config.toml
num_hidden_layers = 13
hidden_size = 320
num_attention_heads = 4
num_key_value_heads = 4
head_dim = 64
intermediate_size = 1280
vocab_size = 4096
hidden_act = "squared_relu"
norm = "rmsnorm"
norm_place = "pre"
norm_eps = 1e-06
positions = "rope"
rope_theta = 10000.0
rope_fraction = 0.5
qk_norm = true
attn_scale = 0.125
bias = "none"
tie_word_embeddings = false
parallel_block = false
extras = ["local attention windows", "paired heads", "shifted keys", "gated attention", "exclusive self-attention", "value embeddings", "hashed n-gram embeddings", "an embedding shortcut", "learned residual scales", "skips across layers", "weighted sums over earlier layers", "capped logits"]
init = "uniform"
init_std_qkv = 0.0375
init_std_o = 0.0466
init_std_up = 0.0537
init_std_down = 0.0537
optimizer = "adam_hyperball"
learning_rate = 0.00462
beta1 = 0.9
weight_decay = 0.0
lr_head = 0.0045
warmup_steps = 350
schedule = "wsd"
decay_fraction = 1.0
decay_shape = "linear"
final_lr_fraction = 0.0
batch_tokens = [32768, 65536]
max_seq_len = 2048
doc_mask = true
train_tokens = 538400000
max_steps = 11198
dataset = "wikipedia_en"
Each number is 200 + 20 x the weight over its row's rms, rounded and kept within 0 to 999. Layers, rows and columns count from 0. The size before them is the row's rms in percent of the matrix's.

# down: layer 5 MLP down (transposed), 1280x320, rms 0.0537, rows 1008-1050, columns 80-159
# up: layer 5 MLP up, 1280x320, rms 0.0537, rows 1009-1050, columns 80-159
down1008,105,201,196,219,213,190,191,194,184,198,182,212,223,220,202,231,164,153,173,254,209,201,189,210,235,229,207,194,194,193,191,201,171,201,182,201,198,252,208,211,165,187,204,191,190,202,208,190,171,209,168,201,177,154,238,231,212,225,187,191,183,245,182,213,235,217,207,221,189,227,195,236,197,222,205,200,210,211,201,195,193
up1009,092,226,230,224,218,240,187,204,228,218,183,209,206,219,205,210,189,194,195,210,189,202,178,210,217,202,164,201,227,220,182,218,199,217,207,218,188,211,203,197,194,220,198,176,182,185,189,231,228,211,191,157,186,211,218,194,189,221,185,196,202,251,185,208,184,221,224,201,158,181,189,204,196,187,189,215,194,202,223,183,194
down1009,093,172,189,228,199,204,201,223,191,219,171,242,208,214,171,216,197,183,210,210,221,199,181,182,154,179,198,196,191,185,245,209,189,150,200,208,169,189,152,192,208,175,165,177,209,186,218,206,226,168,235,198,181,239,177,229,195,198,189,204,152,200,191,206,171,179,216,143,212,203,215,178,213,194,233,168,208,210,196,168,203
up1010,103,212,172,188,197,193,215,226,185,181,187,207,201,204,196,200,200,240,184,177,173,176,211,188,191,162,256,200,171,172,197,190,229,205,206,171,185,220,184,203,217,208,213,188,181,221,202,175,214,164,190,229,188,193,198,197,192,218,216,237,225,213,210,193,211,208,201,203,196,186,169,218,216,235,143,196,195,184,214,189,207
down1010,104,221,194,200,181,185,205,190,210,197,191,178,194,196,189,197,178,220,223,217,192,203,182,198,233,167,205,194,178,218,192,189,221,191,213,207,195,196,168,193,198,191,175,211,181,218,211,161,170,206,180,136,234,207,201,207,216,195,216,228,218,164,192,220,192,219,159,203,205,230,206,216,176,180,222,203,205,200,192,193,239
up1011,107,200,195,224,204,228,204,216,223,182,219,206,211,203,224,181,225,213,196,196,208,193,196,180,217,222,196,193,229,172,234,164,181,180,186,199,206,155,162,183,216,192,214,207,168,193,164,213,180,202,186,193,198,184,222,210,212,200,203,202,190,202,211,188,223,189,220,211,160,165,202,225,161,194,203,204,234,217,198,225,206
down1011,106,196,203,177,226,208,197,214,197,183,208,200,197,225,207,199,247,197,188,189,223,221,193,210,200,217,207,188,198,176,226,183,189,235,228,222,203,197,222,221,186,194,223,148,211,171,186,204,198,206,165,216,213,231,217,196,244,227,176,210,195,214,227,164,213,189,190,162,199,182,215,221,209,204,162,192,233,235,148,196,223
up1012,099,207,185,214,216,188,191,206,194,200,204,196,198,205,186,215,188,179,217,228,198,189,183,185,224,231,211,217,208,231,238,141,209,208,182,191,199,185,171,184,170,225,211,213,202,212,191,216,187,218,214,227,174,176,186,247,172,201,266,203,228,252,206,189,201,162,201,195,192,230,154,181,243,240,201,241,220,154,189,216,208
down1012,100,215,182,203,240,188,205,184,182,218,228,185,212,209,209,230,223,176,205,255,195,178,187,232,202,238,196,239,176,186,214,185,183,213,148,216,198,199,202,203,183,229,188,216,184,173,204,182,185,217,158,223,195,191,186,198,217,173,191,204,210,242,207,219,213,191,212,181,183,221,193,186,197,194,183,203,206,215,195,197,204
up1013,087,190,215,218,217,189,201,185,211,218,195,158,209,219,208,210,188,168,183,188,182,180,165,175,198,174,186,176,215,236,214,185,204,204,180,199,223,222,232,233,209,198,195,186,197,217,204,223,197,143,201,181,202,175,226,201,194,194,175,210,211,239,194,219,198,173,194,222,197,238,205,192,205,196,177,184,173,177,214,215,194
down1013,094,204,229,159,209,199,193,172,213,188,223,137,168,216,213,171,249,228,197,226,193,196,220,202,230,200,191,230,208,205,229,235,211,212,183,234,212,217,167,198,209,225,191,184,204,199,202,222,173,220,181,220,182,190,163,174,184,181,183,201,195,213,176,206,222,205,209,193,218,196,192,197,200,172,176,181,188,185,224,180,208
up1014,099,196,167,199,170,203,218,179,176,187,167,205,191,192,222,217,197,176,210,188,192,234,194,230,211,185,202,190,138,223,225,181,180,185,180,212,186,208,175,207,197,213,174,192,181,200,238,228,189,202,221,214,188,195,245,207,231,205,187,162,170,184,228,159,205,199,245,196,221,171,206,186,187,179,220,199,175,242,207,193,182
down1014,103,216,221,208,218,182,183,201,184,201,188,175,198,200,237,209,172,167,226,211,173,178,201,187,197,169,170,209,210,209,202,214,177,169,197,166,181,181,211,224,179,193,192,206,175,211,220,192,219,198,193,210,201,229,223,217,204,201,189,173,225,169,212,220,199,189,190,163,205,225,198,192,214,214,183,207,192,174,242,223,197
up1015,096,177,195,173,204,225,210,183,173,180,245,207,219,211,204,224,205,203,174,220,187,225,202,164,193,183,209,246,172,199,219,214,204,185,216,187,219,192,195,213,231,225,188,228,227,191,207,173,189,214,206,210,195,245,204,222,207,201,187,205,173,181,215,197,206,212,177,202,175,181,189,188,161,189,193,173,218,186,183,200,180
down1015,098,162,202,173,209,184,215,227,203,184,201,196,211,174,188,214,153,197,211,216,168,178,248,217,222,193,190,190,151,210,182,202,178,207,155,211,189,215,211,190,216,210,182,192,211,221,219,174,211,161,179,212,210,206,167,198,210,232,216,231,231,214,202,193,212,195,195,188,195,190,144,216,228,207,190,182,239,184,222,217,195
up1016,098,213,177,213,205,171,190,178,203,204,208,141,202,223,221,214,165,196,214,171,206,179,189,176,228,199,222,185,207,218,182,207,184,217,196,193,162,191,197,199,202,169,182,227,192,218,217,186,216,203,194,188,204,203,166,213,210,196,185,222,175,173,201,192,167,209,198,230,184,214,196,190,220,212,184,172,202,213,160,209,222
down1016,097,217,202,214,230,198,198,192,199,199,220,209,180,224,193,212,192,184,166,176,171,206,228,217,206,168,161,221,204,184,204,228,185,190,174,203,196,206,213,193,198,197,185,206,180,209,231,206,171,183,140,199,190,182,182,172,230,231,196,188,182,213,178,208,192,212,269,221,227,188,223,191,188,174,181,178,170,187,198,202,183
up1017,094,222,178,233,181,198,162,218,178,199,229,236,206,198,159,194,199,210,177,191,188,221,172,200,184,198,183,202,205,216,204,202,190,172,218,212,194,202,210,218,194,158,201,158,219,193,191,224,257,180,189,175,178,208,243,214,182,188,163,145,191,192,211,190,215,187,177,218,208,185,204,175,202,250,191,163,199,213,259,224,186
down1017,095,209,213,227,208,193,180,225,198,206,236,182,185,214,213,207,198,223,195,232,216,207,189,195,202,206,219,182,199,213,202,200,218,174,216,216,186,192,216,231,194,184,197,199,190,194,235,219,232,202,151,182,169,216,206,182,215,245,165,151,177,218,157,185,240,233,177,195,208,220,171,166,201,196,166,188,212,154,229,166,210
up1018,098,186,208,234,187,213,201,216,186,168,231,163,230,187,219,229,214,174,187,188,179,210,186,176,230,211,176,189,206,207,207,171,170,183,217,185,235,181,180,182,183,198,162,219,183,227,205,201,204,207,201,210,191,207,227,231,196,194,205,186,188,217,215,180,204,174,199,197,182,224,198,203,186,177,196,181,225,198,177,161,214
down1018,101,187,189,216,235,197,171,228,197,199,187,190,215,217,212,219,205,231,184,189,239,195,224,201,178,184,199,190,193,251,209,172,188,204,179,209,212,187,170,219,183,214,185,235,219,197,190,221,194,169,202,201,165,190,214,254,207,205,207,175,209,190,180,211,238,227,200,206,188,199,211,201,206,161,206,225,211,205,205,223,233
up1019,090,237,208,217,247,201,188,220,228,197,209,160,210,195,186,187,186,207,180,189,189,206,189,225,261,206,226,187,233,173,178,220,195,194,163,190,205,226,239,146,180,209,190,175,185,217,204,215,190,201,212,186,190,217,189,225,183,176,176,239,207,182,191,190,224,177,197,207,212,192,193,228,188,206,203,225,235,171,208,195,197
down1019,092,213,186,193,146,166,213,187,214,242,186,185,191,184,212,194,205,214,195,213,189,171,213,223,204,216,187,184,196,189,235,237,175,189,231,193,209,185,194,204,192,204,171,203,210,231,209,223,221,167,138,215,220,220,223,188,150,198,188,218,192,211,213,232,169,194,196,205,236,216,174,164,192,226,214,191,181,162,194,185,205
up1020,095,176,166,221,212,215,158,209,197,172,179,186,205,210,195,223,208,194,235,171,167,211,229,213,218,193,174,196,192,224,184,213,193,175,184,176,222,174,164,217,162,200,181,181,198,232,222,175,198,219,221,189,200,162,231,211,158,189,215,189,197,208,209,216,183,220,217,205,198,217,197,200,234,182,175,192,195,215,229,190,230
down1020,096,203,242,194,239,210,162,189,180,217,182,173,198,204,194,173,243,214,214,185,224,224,204,179,208,218,181,176,225,192,197,208,195,199,182,207,223,154,198,189,177,216,192,187,226,193,182,211,237,214,161,183,205,227,192,205,189,201,218,199,218,249,226,208,217,212,196,201,183,212,197,170,205,215,196,191,233,203,218,160,212
up1021,108,222,167,204,213,199,206,200,192,201,216,186,238,194,209,171,191,181,182,194,161,193,186,182,198,211,190,197,214,245,165,148,191,176,227,194,183,226,219,185,218,223,230,170,168,175,211,222,195,214,212,235,170,191,212,176,203,205,245,191,184,212,216,184,221,201,222,217,195,164,196,178,179,172,166,198,161,194,204,192,237
down1021,103,164,241,186,192,200,209,185,147,161,173,197,254,193,186,208,195,187,180,202,166,215,228,172,196,176,185,185,172,208,185,175,198,182,161,224,218,222,182,232,185,191,220,185,174,171,223,223,199,190,169,226,218,201,191,206,184,211,200,196,208,226,194,189,228,196,205,178,195,201,209,196,210,209,211,194,170,189,169,214,241
up1022,104,220,204,229,187,211,202,206,168,194,190,207,223,191,171,194,192,205,254,206,209,229,190,181,212,201,187,201,203,183,189,204,217,199,224,216,220,215,181,182,204,166,245,202,186,219,188,195,215,212,218,213,191,219,209,221,180,217,206,222,176,184,204,197,190,227,199,183,214,185,184,191,227,211,210,184,201,191,179,206,213
down1022,100,189,231,167,186,211,209,213,178,216,195,192,169,209,195,225,159,183,185,209,201,185,178,156,184,195,187,220,212,236,226,183,185,192,191,184,188,198,174,212,191,190,211,231,174,220,220,212,227,206,119,219,224,210,202,216,195,247,191,197,184,214,197,204,186,185,231,201,247,191,182,198,226,206,201,171,174,206,179,163,195
up1023,104,216,209,207,210,206,185,202,197,207,209,198,183,202,217,213,209,232,177,174,214,192,220,199,215,179,165,196,192,177,163,169,175,222,168,198,208,206,233,216,228,237,221,157,194,213,172,194,182,204,193,222,191,173,180,240,191,215,199,220,219,191,229,223,202,234,188,221,192,222,207,214,192,172,179,204,216,211,185,220,190
down1023,103,218,223,225,189,210,173,188,192,192,189,219,219,219,199,230,205,186,216,227,229,198,209,161,224,207,169,193,202,220,210,196,209,213,165,207,175,224,243,197,231,209,198,207,214,221,184,194,197,191,180,211,245,178,166,209,211,206,167,203,210,196,213,206,194,170,201,146,227,192,225,186,198,203,205,205,229,204,192,197,225
up1024,102,224,201,195,200,216,191,235,188,197,203,173,209,204,179,171,200,187,196,192,196,220,196,195,207,201,177,258,191,209,173,210,213,192,163,227,222,226,213,187,177,200,203,195,188,221,190,185,212,168,185,212,176,226,203,202,223,209,216,205,194,183,202,222,217,149,205,219,189,244,155,205,210,177,230,218,202,215,204,171,204
down1024,101,165,205,185,235,164,201,176,178,198,220,191,197,190,186,223,203,224,197,199,231,209,226,188,194,172,207,230,202,170,186,211,191,210,212,220,213,206,222,198,203,218,160,239,207,191,220,189,235,208,196,218,189,237,187,203,202,230,211,205,161,193,211,213,215,183,197,210,179,171,190,248,196,174,231,159,211,166,180,173,184
up1025,092,191,221,229,191,220,233,184,216,225,167,163,214,191,194,211,193,176,188,193,179,214,202,229,217,217,202,192,226,248,218,150,200,180,216,165,251,206,200,198,224,221,209,217,215,197,172,198,208,170,208,204,208,205,199,225,191,218,223,163,224,212,227,171,202,170,204,208,215,207,205,171,195,174,196,221,201,198,184,178,191
down1025,095,194,231,200,160,207,216,202,163,158,195,190,198,192,182,215,174,182,226,165,195,208,227,211,224,208,215,215,164,193,207,199,197,195,181,229,182,200,218,219,180,204,180,182,261,193,191,198,210,193,203,206,192,237,186,201,186,171,189,216,207,215,203,174,203,226,198,189,161,236,223,209,225,211,194,216,212,222,182,215,200
up1026,114,214,174,227,192,188,187,194,202,188,175,204,185,210,188,233,215,203,202,202,198,167,210,197,214,222,188,225,208,197,215,166,205,162,207,158,218,189,162,226,242,200,222,231,198,158,198,205,236,190,200,223,192,212,210,193,186,216,213,212,201,203,212,237,187,203,221,203,221,181,168,184,197,201,208,214,184,227,203,202,227
down1026,109,217,181,217,197,180,214,215,209,194,150,207,202,201,195,215,213,212,175,227,196,199,223,164,200,217,215,226,214,195,191,173,218,202,190,217,229,207,215,202,232,172,212,211,185,211,200,156,202,220,268,181,210,223,218,223,215,213,186,204,200,234,225,146,200,196,189,170,217,204,215,199,217,194,230,202,199,156,221,200,163
up1027,102,180,202,174,214,203,152,217,184,189,225,195,226,224,214,181,179,225,195,191,199,243,227,196,203,213,199,188,211,218,204,201,217,187,176,213,222,189,162,186,189,193,210,210,201,151,195,184,180,192,214,181,201,201,186,188,172,233,187,153,153,195,208,175,187,187,199,186,231,160,205,163,210,238,206,180,241,204,189,193,214
down1027,099,158,197,186,222,202,196,173,191,176,216,169,221,222,215,179,223,199,192,215,180,202,198,170,185,192,202,236,210,201,190,179,187,204,208,226,172,226,187,199,220,200,206,178,228,170,171,207,209,255,199,209,217,206,173,213,205,197,229,224,204,168,208,192,235,220,180,182,236,180,191,226,178,242,223,169,200,175,178,164,181
up1028,124,228,217,239,162,253,207,219,191,196,218,173,216,188,182,181,210,170,188,199,165,255,188,173,232,167,211,209,207,161,226,189,162,222,203,211,165,173,175,216,215,217,203,189,175,177,172,188,203,244,197,189,171,179,212,201,182,225,209,182,188,176,189,223,181,203,213,190,180,211,180,183,204,210,189,229,209,156,224,231,196
down1028,114,212,199,204,156,201,182,226,202,193,198,210,196,219,210,189,190,212,182,161,201,205,187,186,240,229,174,219,222,213,184,189,202,204,177,214,183,233,178,219,228,211,197,202,200,189,194,185,188,218,152,176,213,220,212,183,224,178,196,206,180,195,185,183,187,185,214,184,163,196,194,229,227,157,178,217,171,202,205,195,171
up1029,094,224,182,206,181,189,206,221,207,191,207,207,208,207,217,187,165,200,177,192,192,220,199,195,201,184,203,197,173,210,192,197,208,199,222,187,205,168,214,219,159,205,168,203,175,201,150,226,223,174,195,157,203,206,234,225,197,187,195,190,172,211,190,179,190,235,187,223,202,225,172,196,161,195,203,207,195,201,203,186,201
down1029,095,211,208,224,234,200,215,200,222,169,199,189,198,209,191,207,222,237,198,213,227,191,218,208,205,211,182,189,212,218,170,187,196,193,176,218,209,210,182,203,207,218,159,219,193,206,192,202,221,197,146,167,214,184,208,213,174,218,232,186,214,177,204,209,244,201,194,162,215,167,199,218,212,216,182,227,185,201,194,184,215
up1030,091,244,240,177,193,193,212,212,205,158,193,191,200,232,167,190,187,252,181,202,213,225,215,218,212,195,181,206,154,223,171,210,218,175,166,157,195,189,195,196,226,205,216,195,208,182,235,201,179,206,191,217,153,210,208,220,199,212,207,210,168,206,207,192,155,222,169,218,199,196,178,204,227,177,210,196,215,181,164,176,208
down1030,095,195,207,172,180,175,203,217,196,193,205,193,195,186,204,220,196,214,190,166,218,185,207,177,231,212,187,186,211,241,187,230,195,193,209,251,174,188,232,193,202,172,197,192,200,188,200,199,209,173,137,209,178,267,244,216,198,197,177,171,186,183,189,226,203,188,200,209,195,192,163,197,192,181,218,186,178,182,197,218,208
up1031,097,222,210,221,208,210,188,219,209,193,192,200,222,229,205,210,192,200,213,193,197,245,201,194,195,184,207,171,182,193,197,165,196,173,183,191,189,228,209,163,196,204,237,204,221,196,196,238,221,169,221,194,202,225,219,216,199,205,205,197,185,212,206,184,208,183,177,189,194,222,217,210,186,174,209,185,189,176,194,215,186
down1031,098,202,203,207,195,162,185,202,192,213,209,232,164,192,199,200,195,190,191,220,187,214,174,176,233,218,176,207,185,211,212,205,209,197,205,205,196,198,193,195,182,197,197,202,190,206,193,237,211,204,142,185,232,195,216,184,192,207,194,171,220,167,183,198,174,228,187,213,211,244,200,231,209,219,237,186,180,202,173,232,212
up1032,096,183,175,174,224,197,220,199,215,204,218,223,167,216,177,213,228,169,217,208,170,224,186,187,174,191,186,213,172,196,185,161,175,206,192,201,211,175,222,181,218,215,157,184,194,215,187,206,194,189,195,163,207,204,221,206,180,214,208,208,218,190,208,188,211,189,187,204,228,139,180,177,160,202,202,194,253,217,215,197,199
down1032,099,168,191,176,228,181,197,206,189,222,195,217,202,205,218,200,214,156,212,253,208,222,204,209,204,194,206,210,220,204,219,192,151,195,197,201,196,211,255,250,174,195,190,192,196,177,201,215,181,198,207,198,214,198,206,173,178,195,153,193,213,196,176,191,205,175,216,184,221,202,200,198,188,193,228,215,186,205,194,223,184
up1033,104,210,170,252,212,200,141,199,196,175,187,207,199,199,192,207,196,204,220,192,184,168,165,243,181,217,199,159,175,223,225,215,214,185,184,192,215,170,181,191,180,208,212,217,183,182,208,247,187,193,214,233,183,224,208,208,216,203,199,181,186,176,222,201,207,210,220,203,214,163,164,181,213,209,206,178,223,215,241,218,227
down1033,103,210,202,175,192,208,200,242,195,180,185,228,210,214,226,174,177,166,166,206,160,197,187,180,183,189,224,200,231,212,232,223,198,186,237,225,118,254,186,207,194,185,198,202,202,205,191,177,185,207,174,191,194,189,160,217,220,191,183,205,218,220,163,189,218,239,180,179,218,199,191,196,227,170,149,211,219,170,143,202,213
up1034,083,232,216,245,230,185,180,207,203,219,220,163,255,213,184,206,236,147,204,228,213,191,146,203,206,181,199,162,212,227,212,220,204,214,206,202,245,264,189,190,192,211,222,203,190,189,196,229,193,171,202,186,172,214,156,201,186,198,202,203,197,214,194,195,216,164,182,195,213,200,205,192,197,194,201,176,203,187,200,186,213
down1034,084,211,216,195,229,178,152,197,194,192,212,188,237,215,207,219,200,211,176,203,209,151,212,183,210,219,201,205,170,190,238,226,190,211,184,179,185,195,196,179,200,180,187,191,193,230,213,224,182,224,183,199,175,184,190,207,172,203,207,212,164,214,132,183,227,236,194,189,206,199,226,207,202,226,218,165,223,173,179,188,232
up1035,094,208,210,236,193,196,220,179,208,165,178,201,154,181,214,173,185,202,220,215,189,185,170,212,219,189,204,215,185,207,208,156,191,174,220,226,203,194,187,208,195,198,210,161,211,219,227,217,184,186,190,188,210,244,228,247,217,195,189,211,220,186,240,194,166,192,167,190,188,201,192,191,220,221,227,183,236,236,195,186,197
down1035,096,188,223,154,196,188,205,190,211,176,214,240,236,171,231,210,171,202,191,182,197,205,196,195,186,192,187,198,175,209,221,177,212,191,189,184,183,203,184,193,196,220,189,208,185,235,202,197,219,197,144,166,227,268,191,216,222,231,219,191,216,188,191,201,204,201,183,176,177,208,199,167,213,189,190,212,229,188,176,202,163
up1036,096,209,220,177,199,215,169,208,179,207,204,180,221,190,218,198,179,175,219,183,195,201,202,208,231,174,192,224,166,199,187,189,170,192,232,181,224,243,223,183,188,211,201,204,216,217,201,199,195,202,202,237,188,180,196,227,188,188,208,193,196,193,226,188,170,202,214,208,193,216,210,200,182,180,222,170,222,169,156,184,185
down1036,096,185,193,185,180,207,200,201,167,216,201,190,194,188,217,182,205,192,189,215,202,211,182,213,166,213,221,198,173,169,196,208,181,186,202,237,229,179,209,205,193,214,228,205,190,214,167,194,186,194,189,188,203,177,224,228,180,188,206,200,199,198,191,218,203,199,196,191,217,236,155,200,233,205,197,220,223,194,216,223,157
up1037,092,224,199,181,178,211,219,195,186,193,176,223,211,209,211,183,204,212,172,169,181,184,214,210,205,190,200,204,198,202,197,180,193,176,180,172,220,194,172,178,231,221,185,182,170,191,180,189,180,203,187,191,200,236,209,206,186,192,219,190,187,164,216,198,141,195,191,224,204,192,186,207,194,213,225,204,231,216,189,180,176
down1037,092,213,164,207,235,209,198,222,188,218,198,213,187,206,227,195,248,195,216,180,209,239,199,179,229,214,187,194,187,156,186,197,176,222,207,214,215,151,216,199,174,206,179,134,217,192,198,193,191,193,125,193,212,201,223,167,193,181,170,219,221,226,160,231,222,191,216,241,195,221,185,203,208,189,173,198,194,204,195,207,173
up1038,113,222,191,228,206,198,212,197,183,197,191,189,196,219,183,194,187,184,201,172,188,209,192,214,206,213,198,216,180,192,195,199,189,179,198,185,185,257,219,217,195,227,208,192,221,207,215,176,189,208,203,194,187,199,198,194,178,230,212,168,206,191,217,187,207,193,268,185,238,244,205,196,217,199,190,220,187,208,203,210,223
down1038,107,209,182,203,193,168,206,192,165,217,179,250,213,209,208,230,190,226,193,173,191,197,211,193,165,212,153,207,186,181,204,239,187,186,189,165,213,204,202,250,211,206,227,227,164,205,181,209,219,216,201,228,216,213,182,193,215,204,186,160,231,217,206,209,200,216,165,177,241,201,217,201,183,227,216,208,177,215,196,207,192
up1039,105,229,197,161,204,182,155,184,198,200,176,222,236,215,221,184,211,234,208,178,171,191,170,179,186,196,186,210,185,203,212,200,186,170,192,201,199,203,189,205,199,181,184,219,183,201,229,240,181,201,204,237,202,235,199,213,183,164,222,188,173,171,228,212,215,189,191,265,177,163,190,174,188,186,226,177,207,200,218,185,193
down1039,104,208,230,211,207,222,195,220,200,243,187,211,234,185,217,163,206,187,208,191,199,197,185,214,224,156,215,214,145,212,208,178,197,196,219,167,190,211,187,134,202,192,218,224,199,183,201,218,194,242,160,161,197,210,204,186,211,205,204,202,209,210,218,183,201,221,201,214,223,191,216,189,164,224,203,182,196,201,239,181,191
up1040,111,218,193,250,220,171,183,166,182,190,210,212,207,197,179,178,182,235,208,200,205,253,198,215,191,194,182,215,162,192,195,185,182,163,189,202,187,252,196,188,195,206,202,173,193,184,189,184,201,206,197,244,151,210,207,192,187,195,246,207,208,182,208,205,183,199,250,213,190,217,200,209,186,225,202,216,223,181,198,191,204
down1040,107,192,212,199,185,175,198,222,185,193,209,210,182,179,205,175,186,228,175,182,199,225,200,216,169,196,202,214,198,238,223,234,193,195,194,194,222,195,197,232,189,189,229,201,200,237,191,215,194,215,201,203,202,218,228,221,181,171,199,181,183,203,193,193,197,216,206,198,187,236,218,203,213,213,218,176,193,157,205,167,204
up1041,100,226,193,231,205,200,182,218,230,246,196,211,195,203,207,206,193,217,210,168,177,198,197,198,164,203,179,217,189,231,208,179,190,201,187,192,179,183,205,180,209,204,205,206,207,162,212,235,198,210,207,231,179,189,210,212,199,256,204,163,237,200,188,202,182,205,261,211,243,170,161,184,205,165,182,203,198,185,210,194,202
down1041,101,183,197,187,209,202,202,202,211,163,200,243,197,205,242,222,194,162,185,198,183,211,241,176,187,202,205,201,193,224,198,214,208,224,180,184,194,171,168,208,231,207,178,217,187,216,189,193,209,173,146,206,250,172,172,208,187,185,196,212,200,208,220,224,227,207,163,220,207,213,159,209,225,193,173,192,180,196,182,196,195
up1042,107,198,193,184,192,218,164,183,214,183,200,210,157,219,188,184,222,228,201,208,184,190,188,239,191,192,184,157,220,163,204,206,208,195,199,156,189,220,192,171,209,216,199,185,172,194,185,173,216,204,207,242,199,191,209,193,210,211,200,208,210,204,222,212,161,188,245,234,191,214,195,168,182,175,211,213,209,171,201,203,170
down1042,108,181,178,169,221,207,215,179,189,181,182,201,182,165,200,208,202,218,213,207,223,165,221,229,184,208,208,183,190,201,197,179,205,176,187,178,201,183,205,188,200,181,161,213,184,182,235,174,151,224,241,190,207,189,202,248,183,186,218,160,195,172,189,201,227,204,178,191,220,209,215,195,193,180,208,185,225,207,169,188,181
up1043,097,225,232,197,213,204,218,231,206,209,201,162,172,202,198,157,211,175,196,196,221,190,182,212,207,185,213,185,202,212,202,174,194,226,206,190,226,188,187,235,187,230,215,198,170,219,160,212,183,212,210,201,193,189,199,198,205,224,170,183,172,211,197,187,160,163,216,182,202,237,202,214,213,215,205,212,209,159,200,205,210
down1043,097,218,218,188,215,180,202,205,194,203,207,217,199,194,225,200,176,191,195,204,219,186,181,215,187,169,223,182,178,217,215,173,182,212,216,220,155,216,215,213,149,183,145,203,215,185,181,188,179,165,183,186,197,186,208,219,180,206,176,171,234,196,189,213,220,199,208,201,144,175,213,193,176,217,197,184,194,211,166,180,227
up1044,097,205,238,201,189,212,180,165,196,233,211,201,217,205,200,200,205,211,212,213,206,242,214,177,212,184,183,223,211,169,237,205,190,135,191,203,203,195,166,219,214,190,207,186,175,198,190,234,179,209,201,223,203,202,165,199,219,181,209,195,174,177,216,163,198,205,214,195,186,182,204,205,206,215,214,155,200,225,220,223,185
down1044,100,198,232,194,187,205,163,173,221,202,195,224,167,230,183,219,223,213,168,188,218,184,188,187,181,193,178,199,206,209,218,220,190,189,222,208,206,231,212,194,183,210,201,204,225,194,169,215,204,207,124,195,205,218,210,190,202,186,212,193,205,206,186,189,209,197,224,198,206,215,175,217,222,240,236,165,212,195,201,171,188
up1045,089,190,214,233,208,198,244,221,161,194,204,193,216,203,204,214,216,195,209,167,159,181,223,201,199,145,193,220,183,231,194,174,181,199,213,192,215,182,198,233,219,189,230,206,154,212,210,219,211,212,221,227,186,208,193,211,166,206,191,220,234,196,218,190,220,166,215,220,188,201,177,190,196,193,193,199,188,182,198,177,215
down1045,095,203,205,180,192,216,186,186,203,191,157,203,202,177,177,228,230,214,196,217,168,193,148,187,228,199,179,211,183,195,212,207,190,215,199,177,209,227,183,189,191,193,182,170,202,183,180,188,202,222,206,213,179,192,210,186,192,200,152,173,191,217,197,187,197,194,204,161,206,182,219,188,191,192,186,173,180,207,181,203,233
up1046,107,188,192,202,198,199,186,244,231,228,244,202,252,219,177,230,187,197,200,192,212,223,186,215,190,205,208,211,189,184,207,154,196,212,206,232,161,203,189,191,211,188,198,234,238,184,161,213,216,198,211,166,198,218,200,195,218,228,217,198,202,187,202,221,201,185,212,215,187,192,211,192,159,156,220,201,191,207,208,226,185
down1046,104,210,208,200,169,197,204,201,203,198,203,207,246,190,176,183,186,186,210,184,191,225,233,210,174,233,178,225,204,216,189,178,219,143,235,192,192,196,220,213,195,184,210,200,224,189,177,218,202,229,171,187,233,177,174,180,178,188,193,193,178,220,230,190,194,200,201,205,174,220,205,231,186,190,225,145,206,250,217,193,176
up1047,083,196,202,197,194,181,201,209,214,183,244,175,224,206,215,196,200,212,196,165,191,189,210,194,194,195,203,165,190,201,220,204,212,182,232,172,212,257,181,181,174,173,177,175,193,226,240,219,164,198,177,198,154,199,235,206,203,194,229,223,190,206,207,176,225,204,168,209,191,204,175,207,182,179,196,183,212,193,223,189,236
down1047,089,201,217,201,190,175,227,177,192,215,183,208,190,223,189,198,226,195,191,161,201,204,263,191,192,172,202,168,196,199,194,196,159,200,204,187,198,205,184,230,211,233,212,172,212,220,222,190,198,193,172,200,200,213,242,175,180,211,202,192,217,181,195,199,221,231,176,206,231,174,198,207,156,187,151,174,178,181,187,236,230
up1048,097,196,167,204,183,195,227,215,214,201,199,177,216,191,179,206,200,201,190,163,162,201,161,223,195,213,212,217,213,204,158,175,170,187,195,173,218,221,220,174,245,213,204,221,204,215,217,167,212,189,210,184,195,221,209,215,202,220,223,190,240,173,216,186,191,184,199,218,216,218,180,176,184,211,185,190,222,194,173,214,201
down1048,097,152,202,193,184,238,225,199,169,193,173,198,211,181,177,188,188,190,205,208,202,194,205,208,184,197,205,187,234,212,218,185,228,218,208,189,166,210,167,196,246,173,177,215,217,199,185,218,190,206,218,180,232,234,234,199,233,189,185,249,231,185,212,199,207,189,179,194,166,223,218,203,252,228,181,223,224,207,197,194,194
up1049,102,198,228,189,209,226,182,168,209,192,194,204,180,205,233,203,203,218,223,206,177,195,186,222,205,195,239,192,199,192,196,195,189,230,187,192,223,175,208,210,200,231,179,229,205,172,170,204,225,186,205,173,193,233,210,238,168,204,193,203,200,221,197,175,176,166,222,220,203,179,221,193,168,191,222,195,220,167,189,199,196
down1049,103,195,210,220,170,224,246,238,231,187,206,173,223,188,181,200,183,200,215,196,202,200,203,199,215,215,248,229,163,198,192,202,187,212,222,213,174,191,198,196,236,193,224,175,172,171,191,194,173,195,203,206,222,229,199,210,218,210,227,199,221,208,187,180,219,200,182,198,192,198,162,216,215,152,192,193,216,188,187,212,214
up1050,098,220,182,203,228,188,196,209,209,216,208,213,224,191,233,214,163,208,230,159,191,202,224,168,203,206,170,215,192,200,171,200,205,208,235,198,220,220,177,185,201,231,182,168,208,197,212,190,189,200,203,168,196,193,209,201,213,187,224,195,191,166,211,228,185,206,202,235,164,169,209,170,200,187,224,217,217,240,211,221,207
down1050,102,205,209,184,199,170,184,218,206,235,178,212,219,184,216,202,198,229,233,166,196,217,213,201,203,225,212,203,209,241,208,208,157,214,241,188,215,197,209,208,242,205,203,205,218,163,182,181,232,219,204,210,201,198,210,202,236,169,196,189,245,183,186,189,210,193,170,198,187,236,188,162,188,201,175,171,183,192,224,187,180